Weights of a small transformer language model: learned and rotary positions.
Each number is 128 + 32 x the weight over its row's rms, rounded and kept within 0 to 255. Layers, rows and columns count from 0. Numbers have three digits each. The size before them is the row's rms in percent of the matrix's.

# up: layer 4 MLP up, 896x224, rms 0.195, rows 109-228, columns 192-223
# down: layer 4 MLP down (transposed), 896x224, rms 0.0883, rows 109-228, columns 192-223
# gate: layer 4 MLP gate, 896x224, rms 0.183, rows 110-229, columns 192-223
up109 098:134131027159082159152174173089139147177129104129143113099129102177125135113046093166083078121183
down109 098:126161094147167179139101161085084142092116153118179185084143189111130116146121077164118124138191
gate110 099:105103113146114162111161131124119125107154142109178113126111163107107085149100139119126152092120
up110 099:094101156175125110060119141151122110068183150107185129120090120133132109129150128183149170111114
down110 105:113155099126108140069149097102142085154124108164124074127093158117081092147123119143098116125129
gate111 093:111123133159104112148116134057107183122143091106111151181080130163129145079102151124100107138145
up111 097:244106126180155115131151142135130125132111151107097117094055067053093120170140132127139179096148
down111 095:072143129093095143155089193139128142139156109102149128093148121107131130108134151080174168178180
gate112 105:121083127143104136116161131101096114159178059176135073095191125155170079130125104093167092141112
up112 102:122185129118099128152133106090143178119139134156156124100126049092134140141137144147029228122100
down112 103:106150144122175109158143114121173144136142167122115125161136117115193079136125160117086165098207
gate113 102:133115075179067096129153096149086155189112129120170142138092137125165136118155154144092086117140
up113 102:094132120158164171208142159154086077168144125164121146167148119080115097180114093172135156187116
down113 100:160131096116196138171098075113129105147081145169152118105155174110077144115137154070110133172154
gate114 102:149168159048182162105157118112147142150146160160128155136145139115165108160137152128098122203117
up114 100:203152091144127172086121142154134140121124096151054140139155080153130091204134155099072107158153
down114 101:104096150145143155144096110159172114115182140121173140129117086107072151091128096147119137138111
gate115 100:161185190192131121107133075094145114142123103092097126130129140131122147139133167101100122098149
up115 104:056115093138140114082126115183134162098131148094115099128131108092099144071101054135080117113111
down115 102:142089118127097090114085135099099189144140152170058185139154142150108118103114125093140144115106
gate116 095:161131142121170086114131114095135111128155096071078140154154140157153092123077152123170052114090
up116 093:098101100107138094108149121150145162103092114180149129142165128141166144115133194116111111126105
down116 093:081114114146105168186134144128112140167117121211162089090130159089094085117091113107150100160160
gate117 094:139144141116071180125107100101165166117187206102162158161161158150148115165108076139111122147149
up117 088:139108126132140099088131128115101119164084048077119120128074158139121106189192134117153125073148
down117 092:134150150156110108107063100120162124064118127165163125097183121143106117084105158157164173123123
gate118 100:188148137230158106135112103147204168100129144078113129100167128142057119169137087122091107130151
up118 094:111093081129156140149127094170148110117098164076162109101102103117134177077117132196161121125154
down118 098:140149167139157109110163121151119113110119122119134099075166152167080113091139163065149116108133
gate119 107:092103130085117164170162125136134064136171064112098126130098103134131164076108111143139141129111
up119 107:095135086157110131082038159158071148128130125113134154165110184180123110093167066154087092092137
down119 105:163123109090095137139094119106132197109104120113151076138101151170065133134101135191076130130171
gate120 098:116126113164167115095155079114086180174098091115105112142098167103110115105166109049104174158062
up120 097:135142130225097145083119139117136131101162186068127194159182195182170103124176158118124132103120
down120 096:142112114127160083193099135204125157089109118100140140111123156187182170067119108096114176107090
gate121 100:088102123154094159153117052115153172131195131099155069126162115094203115121134180114164190144167
up121 100:129121145081103108191158140091114198092118118170140152140139115081146151130102133035136129161133
down121 099:126174152161132154163135166048061119104105116150149144114092149136112097114071067153132075163142
gate122 101:147096188136152149088148112101102151156148174140110092140124111160115055067164124089103125160076
up122 098:192119118128116141108102140140165124176188141124121160137077157139182142105109148078167135137149
down122 097:117105135159137181134083160070147132135115084110168133144116120085128146153126146192165099096149
gate123 108:104116164144177118171122143128086187163074157141177130135138084120203096173108120104146070121148
up123 103:153142110161142179188141080151159154170097207138128083124152163131113084117166152113094079086155
down123 105:147165153138201099139154151099176163131109148131097140145145139140152119102116128141136147133129
gate124 103:067093108157082162090126096169124097121095084165127074199075068055126081173136053143162105129110
up124 098:154155099193074170117109125118167115093089148187105199104176149129110092065159092087199104090108
down124 098:104143152115178144086064184104090126136180090111128125153118151075153143077144132106130080139113
gate125 094:136095168130125123107136162037117124131143125121078102118098115094097157109145122090073103162110
up125 100:114134135142198102161179114141153121190122109180126143115096175134104129095131116135113090153102
down125 100:088099147074150157116125137150130179170108114131099134121162132237105072101126116092077124098065
gate126 098:115100095150067131116120060076139110150116115124137162184124083124141072057117139156180159102136
up126 093:177106107142161087124179144142077117194174120121095189079091130095141171175145133129113107182142
down126 095:092107073122099183149120130103108154129165189075146178114097077082100147156165116178117139149167
gate127 096:147177156159144149156118142178057097069141148125135175126153154203081123165117065107068116180134
up127 095:147120164119185147135120167131120077158058191138062092156116113076138086101125140159130180092136
down127 096:211156145118091164135127173120156102150085144148086106145088103110051115123146171157144146158116
gate128 100:112157123162161176102068092147154100046155090077140121127117110083036130180108116077054123195106
up128 104:186182132156083054193115125090151154113111128143118117173121119125158125140073129112089142219151
down128 102:124151110148111138133132191118100138142080149171139124097151139094095167125175152113108166128163
gate129 096:148110147134140117123136151105131128115154145156112129150119144169098129147115051094099154167122
up129 089:143124155177166133186095176120079123164125123118100102129155069111137086120150113189092120125140
down129 094:124113129119153131099127141135132106114134187149136095154182160072114134120127169130085168122100
gate130 093:197133070111126111120121123127055107116101154118092135104095061131121146098154120072147133117127
up130 091:121113102159026118163148155137134082165100138166171139183179094126142129125153220049103121130144
down130 096:155070133118075112109100141192202124144195142126150148150163173108130124175088110117138146108111
gate131 102:122124148175060114200144119108133142128150128115162126134110085113101097115136141152154169185043
up131 097:180148149098125115126137083104170109118138144208119204164161148161133169070085181152132151113095
down131 098:144185072111060204139085062211141096156090117149055129106165095123080144111145167159125132130129
gate132 104:167075166115102100141086139096087140135139137125139159126123135148100079129087207074126159115147
up132 100:131102126087091080132122130112138127083095139095102139084141136116132120146179139095120119097170
down132 099:076093105149144137160171078081087166075085117123134124154167152111120105179120186129163149163126
gate133 096:072107105144132118146033121158115146149109100131150091111145178081172153123156083093097152206168
up133 095:151123176126149106123103098083178175068171155101141120134179114096040120138094167143160179102098
down133 100:167153097105088106069113157163126129176133128146133103114109130121151113075167142076132101159140
gate134 090:118126125119171053057157124087144133126105139119137132091164137102106132104136148132160149134102
up134 090:145165137148090110118099114113175107146092094096169223147182084101122113125050125070111145125140
down134 091:173086122103080100073160105140135118073114105126127142123086139136150092115142108075096101130107
gate135 097:088089156129142113163127100134072113145082033153166175126063091155120186131195162108153138132104
up135 094:099146105157081127139140161107118171177105119176148091157178091131152165155131092085118173168155
down135 103:216191135202098190133138097091092135131130168167094099062148170183141098119148078121097126082136
gate136 106:143157122097092143092074094174158128167099154140124156130121157118133074161098095114186119125111
up136 103:086180109128156122092155119152117107134085129099172091128194113191162144137063135094090122114127
down136 106:118147163129117202157087099191129090141118092116158126141122101211072114191099117186119131155171
gate137 101:143108119110082149112142125139123134132062147106137139069148110111140146079141094097093093111146
up137 097:172181126125177072195203167083137174117116189141068173173089135151177128086201105112082161139147
down137 092:128136118165077128166061103114152087092096101139109169210123141155080121175154148129148103138099
gate138 104:127153114145126106144125107112141114124156103102189145139106070127169151147115110166070155133120
up138 105:143112128093163151128121119183115145081105113159176145154100158097086136143148180119207146122154
down138 103:128146144156093178152111184162127124120167169112098125100152171138133093147109149127135129094143
gate139 096:090153152119118116130123136119106119148075154119097142133162127137150138151172152109122162146107
up139 095:071126104120069129109143083120127144124135140148066101099150150129100114150120104107156162076149
down139 101:090179118124116057089121135089161155145140092110112108114143090082128137059105091131122168168124
gate140 111:190132123158084178110131135163085169143170134083061122161100091135134151135166131132105115143108
up140 113:125131177114125118134114105113151111122126145171117106118138097149100144102100122184138123113171
down140 104:098053077203080187122112167110179115113093168140112151153132154098175086157145116120146112116163
gate141 097:109192153115110112168175126149093172162143109212133149104108111175095108131101141087168160107108
up141 096:091137071163098152130165061104164126127151128141130113139158131079132119131182108165152143133092
down141 095:142098138066106106105144140160143148130141126146097114160122171138155093182097102206145202106112
gate142 094:075166108191160137104132076151129114096077134020119136155124174111115134129124077115100097159145
up142 097:113071108076175050113100137144164164110163132167130059087159093112113144061182113148112140092167
down142 099:144118108152169155111120132129164115139151138099091146147092089105070111116145171083144117170194
gate143 101:129153075061157124148148203149107085136196116116093181162072137088070165129151094116121140105168
up143 097:133081142116171152078136125161135107100094080128106112130086079148134111061154116212174094108139
down143 096:140133073121054133116065100107169096140175121169101127132140145129087097176149067096089094151166
gate144 101:100225167126092110065131110127133154112140149080205197098113190149106060134131086093114082147127
up144 105:156070174100156137224097130154121152090107113117106098195062056165088135131174156111135132090103
down144 105:147109106118117143097131146158104082143098049089173175157173117172154089158107127100128172109111
gate145 100:152124150116168104144141146115139118135120099136118118127170140125103085140152113076125112139135
up145 093:145142107176108071104136143112178109139091108133133151087157151056177155127132156116085099128128
down145 096:162101082166071131109119072152168115113140134112169108118110085133133138095077124142119143103042
gate146 095:065107116173131107136125137049138132048152142122073097154089114098089182145148146116086102097174
up146 097:145141082142075104125130123119093071130094120175132179169142146119108078120148075109106167168121
down146 097:119168144132123057110117166157128079078149136073104114084166101132165152174084100142092162130130
gate147 099:125131164100104084145098147176082126140145175146075126134189158156132131091132169137077125127096
up147 098:157180128164171157171117124111159057127112101115145059122141136086119151140171089158139155166130
down147 100:101084144126120139152069154102187094131120110112103159144118079149213149174118157134148114125080
gate148 106:105109166129171058149069167106111095113106074098159088140073163112118110103091183139147177126086
up148 106:094060170099168130179114119100144104153076086113137109112084124119151133110107137134120129130063
down148 101:118154132078180135103143103096149144122108168160141090150127092206125125130182144096130094074097
gate149 105:137120198097175150141097202114131123104139111100150171145123173113129157126147099157164106123171
up149 109:178149122151131140112112209207155112174194082102101177169124155052135186124095122163151111120106
down149 104:101120181140164141125114059153157196163096116110147193133177116144151100154065093142131124088155
gate150 100:162124110089081162138084166102079182111161101185175130146154127055127118089127173116152146118150
up150 102:137110152044142133143128133155159166151178144092130133174143107148148124131170143139183164110129
down150 100:166143141140158104105105102104120124101115139032138136158131140129086110064174078188150088072146
gate151 106:149112123048108137109131095137099089104139107188118153187129164125077137121102124097083162139140
up151 105:127095135166066131127074090094151122148100114137116085123166166143116153144097165137133110121165
down151 106:158072176126094182113071149107115191109143117110157147067106176212122166133103063099103157129154
gate152 104:171107151081159110155109134135124140117135115130122131136160102154163156180132164121183120120113
up152 106:122130144137096154091108098188134129108130083124117095110158127098092091103077022102165044156145
down152 105:121055105103107129104099148156085148131114121105141128089124118073152147173134112166099180173110
gate153 096:188126147141092155180131093182145120078096106109130098103076162114136144062125140118059091176148
up153 096:125094120147183173068109104097185122099120143080116149110148119130061156147132131143148135158064
down153 105:122135104186124093065101128119176090152155130155092098150156129192154078129133133073148116073108
gate154 101:165086089155104149054117105135129145124139064172144069124095164155126114142138112071146151131138
up154 102:143189122155109101085168153157059153125155158169152118105162114130155113109198120171090128144118
down154 101:124085140130091198120180156112105175141071120181160159105124114053124136102116209096198097098136
gate155 094:155127158070166197135061070071189119154073141145159151097157133130127129119138107112078141159133
up155 090:090132094159143136140152173110114133113103102116084152104128104142140171194168135132079147119089
down155 096:156163107076138188141147132146128121157073197141114116147171128155150139076078084111168162106182
gate156 100:103128076135132039138121127088146079174100142069143129057105149072102141140131127122067136170105
up156 099:063137075075129146104157113114198124113080136108151117156113135121166067166092119132130140133138
down156 099:093192122107132129194198154104122146177163064112155166099113097124144103160140130133127115143149
gate157 098:121156174159137100105107116110072136089083107105060163204129131145119061076157107166157176091144
up157 095:154207160077138134154124209145136153208175170179052132112136108124115147095115169140066126118100
down157 097:106139124126119094140144171182081078112156123129174125158137171138170122171095115097103135064078
gate158 104:152071161137096152136124087159156131118079081123122100148109086127121146119157116162131136093121
up158 102:079144132084164166117140083118138146144157088113133090181086153157106154064145101073155172108120
down158 102:181118109073106149122159122170132164130133053114076157111083146126121144147128094126134143066151
gate159 098:126106137138113148133202129102122110081176087124125133114137145134114120129151144151093145129146
up159 098:119154112123107130085151148173089124114082145159154062092150158093122136106107121132085116087146
down159 102:136113094082108122134104101103158132128119101148157068136127174149085121159095207127106162170148
gate160 101:144111129150133163152124038166137129161130172169150111078149093088162093143090170105109083141104
up160 097:082181105133127071110120100087114140132140116124114113070076066142125184144113137108127085141069
down160 098:147097139203059082112150133113112101164075115152134072150123114112160149133080151109115107098090
gate161 093:156081150214128127150111184115118143124126138136141106130093098149104080106156163139124149155146
up161 093:170098183167157136128083130089125096157134149115179167131138087139129129117190115147142155141120
down161 094:076089130077115119119139184137100049090221108171125065125075122121075163119105155129149101133161
gate162 101:120107110112121076152102181106142131113146149132192105141089159106132172136112144122159156143170
up162 107:126148119147133140130104113187106172119126106185144057174100133197103171120142155117092142098144
down162 106:104100162157129165182176119148128131123128087114098152175140124099144115098143147150038102143078
gate163 097:121116207104123144158139117118094124151160110134163137117137109164127136134172149056136133146141
up163 095:114081104162159132196168104143097174140158143140114169143128078098116106064114186154128171153097
down163 095:105146149156090077171114140110125152192113155100150114049075112171167105099164124118136081122149
gate164 104:140078124106148247124172111159149167128124174155085196087104175126107163097139108141153154114153
up164 106:255103116141154170126122121102033124097160150130113158077129105156160091140139151114136138084143
down164 103:061116124108141197192108083111135184085098161177119158125111170097132085086113120101139096122119
gate165 100:094130112086094111179145119101108149135114142147147180194081091103149108073094113135112092116150
up165 098:158108098110130113096084113122151124137155115118130110120100115138107101109124093107155081143112
down165 094:134113091180146115135134080108087132120143192181126144107137172110140140087155139066104074141100
gate166 098:136112108127095119172088103145065174124110164050143082096111156135158113201127107141149072134120
up166 100:146177097125108107143145068131181150143121109160117108145152103162178108157078087126119149074124
down166 100:157150185157102126162100068144098172146147151167141156077109120154080066103177126177145117129157
gate167 104:103120143131161168048146096153198148095099121088130092099139163089106165137106165133141121183103
up167 110:106113139157135151098080105137167161103111137072136125133219138199063156142086084161166109054097
down167 106:165179125140138165163161117123147133146181138118136156168110100175120142188145133181111075133109
gate168 101:158148147103135158138118117134126124096146176067104125127111122148108087039147145121111156129116
up168 100:078060130116120155107144140104072079172145093123136155136117144096098112138096115120152072093141
down168 097:143125155145159152114109159159121090169097191123129126137168152080107104137147151176104143110143
gate169 100:142152205137157115032157098104126150087117091137070106102121133048128125114162176130093145113086
up169 097:168111111135175195086109131139121126143137090146118083121125152164140127224129139125167117170136
down169 104:066061133174072136204132173122114111127109147127106160084145134106122138125132109140169102134156
gate170 094:081095141140110113093130165118133171105168089187108113199136100085090138119130117111091098100108
up170 098:144153144139112098125156129123149107145118127186134160091203167145064086109092138069132156148164
down170 094:143126101116164148141124062115119142161158155176169090150089100133192170128195170119142123187103
gate171 100:108143166157155201112135091111131135121142094110104129119121063074149145129175118170123094133082
up171 101:172089117084171135113068082125037113144109186128135118169100168176123114159160133135123097139092
down171 100:074133113142123147085146142135111229143132140152087163180135097109136103110135186122096161090105
gate172 100:130131121132134193146158088096142172083158120105156133096144076072116104146101084073181156131128
up172 100:123079149099230143117092097120097095128096134123114185105131126090139127167177101059124122202087
down172 099:154168083141150149138123117141092147058146059134097111099113105147103083082114161124150178158128
gate173 098:071096135147107057169148094123133129138138129149168105114214159126078171120078118123102154156159
up173 095:118109141117127102119157137087165127138145102128122128064124103086133164154080068034160165181062
down173 103:135130111191120126151126087109125121073086129144144152147125126138174153135109138131142132096130
gate174 100:062198171130094102132063157097099199164128132233135175108051150143097135099171121153073060159107
up174 099:143139135186075155101169124142148137128114103122110174141102117095137119190139188128071147156165
down174 101:141076165150164126124096165141125097110144038116100097139183134127138089163063110116135181112070
gate175 103:068068150154114135113124123185143165097106129116189136088204096100146147148132127134169121118151
up175 101:138160150103118116087142146154097113094117185147139155151122083095130070098156142162138150144141
down175 096:126114133160100139129084138131147129169174133138134165135156151097084179134027148128092098106165
gate176 101:116097124127200115129142133114105165150105195179093112107095124109146148102161115134152125133074
up176 101:168105131177143146123155151175090119155181114127180144073104105153135116132080175164155135135183
down176 101:122094119121090146188157151151134114097155165160131142103095114097123123072170133145121128158144
gate177 101:154104159138085126145222155081108116129107132124103120087101139133156118096127140144083085156131
up177 104:152126164136080184136169147148097169124080124157110129120114158122098112089115097120110029172091
down177 103:148136137159134088146161096128100142121098117128150146129109168103138155162143176171134181158187
gate178 099:136104180121147134115108141185087109151177181136132141128144082073142119146134125123157158174130
up178 100:138080101092134108167185147134147129158138135113126098158097103133067089100118179118116155096092
down178 098:154079080152158104123142139130107153096074125133212128141182125124120143119049203102152082085142
gate179 098:126198118102109126112103113072123134185112163124104123166111143108170145094160111101091160137114
up179 097:169165145116149171162097119145158127121134129096088125185158114129145086116137136122120114144214
down179 097:148128114117135127134123127085082162062120064074118101104147124144113121108102132191154171111154
gate180 098:101140156154166148084090128177090129095147111106091139145088137140123117099151069080095081093116
up180 095:145105128095126154118173089136148175100141117118142101158118097138124114133163140149174181133089
down180 096:095148148115111098127149168180134145151121125144134118126137119128145071159109088096115160126200
gate181 101:188162158144116106193173109140119142118168170133070101121116143137140172109139139146106149079172
up181 101:121140156167146108178118144137203174106131110083125158163144151123152145160128110119113171070152
down181 100:075114124108132182157092118153074137159116135155154189090156079132167144115074071071161162122086
gate182 098:164118122140068073152070111130140096135104089154129163125111142121097158125105132116147136129183
up182 092:099133101109190119162111121155114079110179177168089130195133123107137131125132092102088152221099
down182 095:146139108166111147144121160133175101151197081081128183136121103141102108148116123156155142107120
gate183 101:164141170093093118133118119154135118129094076119145069040148121145132125163120077055159135134207
up183 098:114127092087094124187181185144084136148104162227166134116099121144096159135133117124158144169175
down183 099:137107150144087109105144112093153106157128122140163100133063203123099097152092156127133185173147
gate184 106:195118117104127059122103103166072137053182158107100123072181120112126187141106146064109221105089
up184 098:170196108138136179101126100145144163108059124113097141086213147080097093158146104194058142145077
down184 103:172151125088099182130153164136193090091080149117123177151127105139129105124167114138199118154078
gate185 104:179120164061082150134135040162157149074131140129128108159073083071096122140103120151171136109101
up185 106:133100073159143091071165093063125142159142123103131253134117154150173106073129137106134132102119
down185 107:138138150160091139191189152101118140108079138151140068151135141177149091129122108098112148161156
gate186 101:127068165171137091149130140179148144141106150080116192161160139129120121074133132163130099078173
up186 100:133111098177046185103201090174126110129084132143114100175126206131122084082112127132086181149165
down186 099:175114187086146117107156112163131131110082177116154119180138092034056176088172145108107138112161
gate187 102:174097104162155151126175116134062238184119171153085121134100105099149124181097163123133121147151
up187 106:112100062112093125110141145125093120152065106142124174112121180083112108091156128085077117123114
down187 104:102122142136108116189116133175078160169095196123144116088141135082125104170166142135136094101040
gate188 102:085135117136176119086126116103134127140093122172125129206124136116125089110118142135116138100193
up188 102:191187138118116152080119137089105109110141128170172178206108093170116171090140109116056144102129
down188 104:115164123129109084114149069153147123069129107141096083074186117156133142143179101101133110060123
gate189 102:129129119116128087185131202104192110191150165114111087149097142102087116121135135152110161099111
up189 108:121135135108131149099115101144082131093107130148153104172149102099094186118099109075148087090158
down189 104:136163150146147112078120141133143141189162120108171105168150119147149125134055118199086134155118
gate190 098:096160155140180124159104207133120098187172133101141116099071127136080103143101153068110180091141
up190 100:121073134084191151135157079105121093146138099112086165134171131151135107145114130138144069121104
down190 097:119067185115113089061135079142182170113136160118184130137134108084104190156129164154110155074126
gate191 100:141143096158121135156136104123142109190126100117166140124181142147088138099112175139144160113129
up191 102:139097164125162158166163096157047143140140102143107136200164148169165091127130089125096163140111
down191 099:100131085099105099132151103152191073158159079099200146161138125134086138116093117087162092092127
gate192 098:115161202127187102127136146094115156133147115186109158100119123121085066113157102147082099185068
up192 106:153135169088114162141085185153110176119131126130125138072115148106081154130136081136134095176090
down192 104:102142162148131155121177093198072180154118155174110107123141101119121192141112126083190126137146
gate193 102:131136151127125140078059095098172151111104131202063144144105093128146130146153126139076114171116
up193 104:095082147146096141152129132086096093127156118129159140112093138047131087115088096133169121085100
down193 102:087091102095124148159140159147173105123158206111147116160148144105134151102135130132069132106106
gate194 099:165047167153143178161109128129169108116127136143111107144126112090086083138159131140103101117104
up194 097:091117212114219157159195138125173132132131170184156105163063117111119098156111161136143106094155
down194 098:189172114159117162128070057094108101118073077128120143131219113154127136131163084177134108139128
gate195 101:121104110131124132147175121115154079122133113092150182112119072111099178109157057067087084193128
up195 100:162114110109103137081093150147219123136129133086134126091134125098218147146130125091133156091172
down195 103:087148128164141107102085130162153104156168120115132114119132160053098111120098126159170152126167
gate196 104:064143093176110134171165151130099157172134085156194111140126151117068174142169141135185127216143
up196 107:111099142121151095088225151106112146126097084162140111146108126094113135116092098079163153127116
down196 110:133125169123113113143197177125117132174136142100131109158078165129171151118118116110146090118182
gate197 099:095085118125151161063155151094119133165143125121162174131132121146143110150148146120079137116192
up197 099:073113091182133115090137120160070112095164135108101086122070138062129179139096158089101104112129
down197 096:147143080146174123118113093165142144195126170123127197134103152108184161130182182111144120119121
gate198 099:140152173107193122115128078068108172152152151126138127176110115109167132140085109102175159126109
up198 096:107144179080174101157066155139074099093185143109183160136162173125084077125111105026146150118136
down198 092:189135110145118156164130143139121118089109152150143125141171167088169123082105159142129109183164
gate199 107:128150136091081149116151129111166076156181066096059126111161046121066096143117153166157195139144
up199 114:138155109122131117181189143139118155140166187155147176173121158114144148144087092090146124142145
down199 110:112063165104143159118119123066128129140126120106206109152122074084154104155129065152127148128168
gate200 102:129149140101066075101161153097151127108084116093087165128174098124127124142161165105122130106127
up200 102:075140076137160136122136142156116099065153127102104095164109161185132156136118120091144179150123
down200 101:187159112134120120105129180144082120162147142102171174152129115116163065184108120112174121135128
gate201 099:111181178124077101126066088112166166103103098143123136117136122150138159109113101144200148129081
up201 094:121110122120073104122125111159105111221150161128134101121148122072114125123120123128112143101119
down201 096:103163125099186133155175106089094156131118098177111101174110118133119161121143185117186139171153
gate202 099:113144088122122156116101198168110127142152137138138117105079140147095188101156096130146118087095
up202 098:078069082142189102142161130127116091120167107144178159118111115135134125161129099133168073098164
down202 096:085158051050170158143138131116122155173116087121130111155123128108128123098102094133080120073135
gate203 098:143182059151140090104139129152120102111077127102135171107138128189154082133119153106130124123151
up203 099:159151139089114102145151129125117086113144091128146168130168101129102169115142128180160153155135
down203 095:104094080106125147065087113108137196071091159143136134051137113143138116146157103106180128136170
gate204 097:136185138194133141118168107101108122169138078117184118157151134105078074123128094141150134136145
up204 089:118152213172116125095112076131158107148116071117083124080150123059073160151096124132150178135147
down204 108:147091099079126117162109114155154137121147194151160103122151173143149147121128188155147130127130
gate205 103:166140201110171086147182146086159097174107092105155126131148173094087072109138169128146106093168
up205 101:075122099146100131148108110164089138159115098074175136123113067106108177158052198132154136182115
down205 100:099140164165087120096189111184064162095089096132131141166173142160186105111083175120143139127106
gate206 102:137198117123120101132128102068122170072082165138124099062138151113123134137148176134127127103153
up206 102:164199155131154152121141113114081120158134091154096148141142103169152098077116176177111161157124
down206 102:109070135187097138062138166130070101134139145149098120144107101146098135143086103183161109102083
gate207 094:147194137082132143109114113133118144127090113086175129107169090151149100122132185100196169123119
up207 098:155135141187121097157113089147101081112074141043163165120147099111136158082180144100144121167129
down207 099:119103089125170114135123160146121176118155133179133128172041107113061135158138113139119094055138
gate208 096:099108166146136119160132117151154135148098153096187126128164130120114139145126098137126172158080
up208 095:117112045099145204125097083109144106130142168083142119150094162062078117147117082148128144158070
down208 095:158153154069162179191139163089095118104170095106189099125087107088192145142112060068181077141132
gate209 101:079135184061203146163058088115097165120124095133090072177109161068103154149111078159084128207145
up209 095:086151109091180120103167136144148109148145189118194187085123132123116172098100090155143110099063
down209 097:115138112114124107136070085154155194104097152068128115169171119123217098154121157062101120175093
gate210 101:139132119076158148128124135176138172078125088207108138136136131180114170085108120074105078141135
up210 097:133117127089132131131159094161124139105072104061098090085102076164165106115092163124168090144093
down210 097:162172138184068124102137111131110199135151103155144140110099215132160102149139096119140113106133
gate211 097:112166079121100131072170124094159155144137141109137100078116066115131130154153128184155105112148
up211 100:167076138114131182161068137111072070131117133130143169162086068145122117191187155110080132116178
down211 102:145123160132079073116085109122175142119095200117080072081132156100152093078136080126094068124157
gate212 097:111101181152127085118181116102128102118111124154105093127176173043064116160102111155208162154102
up212 098:065162103129090098131126115071163098080138141106123147151142098158181092106141092198097135111116
down212 100:075134181128152102147129152134131149087125128113099091042158080157132085113156053108123129190152
gate213 102:142083168126128120133192199087121129145113142088115163084193129108120179140174131169115115138163
up213 097:082103159122097084126124145164071091179153120107104116093164097128118084097109114094184166108133
down213 100:129128117159121124232129174154120047138108114126088151079114169061102124167135150104091163148150
gate214 094:112088054106112107156103078098123115131075099164146150116121137145151148071159031089114126106153
up214 098:144075102162093156097151130103164111163165142136079113074052105113162127149138138123143131110153
down214 091:123097155129086117093109189172101132094111136157118169155138079077146109167134164080113052082090
gate215 104:129168159084113091095137077128145048137185095095116139163070198145173101066148109180124179142098
up215 106:186137088147126163092157117156067124137118125171167107085123131093089112174143110096090125124126
down215 101:126162107123168132125125139142145111146105111177069127119078084117110080109075160094083137190182
gate216 095:099136119170096124131172144138096115151107098100207101081166152173127163091128101111118145136151
up216 091:129100113201166139136077106135127136113128116108069166183119146163092157120105136143141103041126
down216 098:105181165118164146159060138103071142146111152166123125149170151175081094177167125069087125141127
gate217 104:145152121046109102153205115166154138168172101096125122098123156095098120124113121109109140108129
up217 100:112112171133118123115127170119116091108114089154105095105128160133120104112190148175101094070218
down217 099:137143110128109136151141095143124147116080162148097190132072158065191068142124095084137107144128
gate218 107:127140148112125166116173172150143116144129100078094093164165183161183131090085128097179090095133
up218 105:123132124108147126109125146140117073166151078101069146050138178112129067072141081128101100165109
down218 104:118121147136185116182163171139065081142134196114091109106122132111200169147137160099102086114107
gate219 106:164091138146121110157151153109113123120070098139148157074158109175119125160154165168062128137083
up219 105:127123156095187096072133120088130158073134083078118135152107115070085133134110088111059124142152
down219 106:147089156138085120117068084170123136149129177052174170128143101148146154142151082166121115139116
gate220 097:076085121161109082137131111154164104185132069096119151105130142086155126098143173160108153154118
up220 102:121086102096116133095176128184139134078130154124136112159138089106132083136122136157099139083119
down220 100:155147188174119198078175178131169170124105129093124109147149112135060109145114134120075148126148
gate221 098:154145218115131112110118175121085102175160149110110041106111108138108069146199147141112093068199
up221 100:126168124103137125126154080123107141130158157161094143165063164136086157103144150112121142112128
down221 093:104110100151148123140110136163116140120129125120105137111106131132117087131177124157159116082082
gate222 100:123103162083124123139118101104169126088119123163127160145144142056155091139206095145150127104126
up222 101:116157121134081139122046125110097104112168139155115136121135125121090113149138103162139069139100
down222 100:203076137153095124109118118110141107126098160134120131111124091155095096086072138121102150079132
gate223 100:125127119124131094086190112129059129122135087151131105148130160117140099153178112159108100160127
up223 105:116128151106139112141075115151111108128126146159102139096117129150101103151130116126200133146068
down223 104:142079109121100139108128149116043118138136089063126129102106134125126123118093159122099116181202
gate224 100:134142107110081118219148126106111124112113095094119129105112151054125153085137158145142119200155
up224 100:134147118110172107085138136154157142143104145133153153118177150186182149192096164094085136019151
down224 098:143141129140119165158137180198125158178179159152136141088097097186070126125150105171085130156141
gate225 094:131185127138119118079068082114107156151080130101139094112155038127098085149088102126147167169099
up225 098:089092137084166107091154126137135086131153167054083114127196092152085110110138112174110141137152
down225 100:142110076133113092100120106125145113103113082112147168158162139138081128095122158153157167126161
gate226 093:145186168115179120175142079156109141116104136113090149111116048121129149171145147167135123144083
up226 094:123125145121072141141170112138097135084080100199140118167111163082156121134155131130153075104132
down226 095:140114167104085140153182136132183109174164111168122084134148109137198122156183088096105129047118
gate227 104:116085146137097130100163147153170214128126105160179189178097133121128144164123160131050108127077
up227 101:126100122147120116103153132092158151129134089180165137195076149163119067097141097146131108057167
down227 098:123136181068088138091117116156183092078111097120090133131131118142121179166113075097086195135115
gate228 105:069161163158103170152102163092146137148106155118137188093139108151099141130156118126125125144089
up228 108:176050115137188182083130090167128101138078175148156192076156064122197114142154151145153087120108
down228 107:166103111117186111111173046098108179079153110154107158093158098139088153126128166145158130175160
gate229 101:133175147158201125158138099125151165064052094107210108165144118100055133117144117156177189180112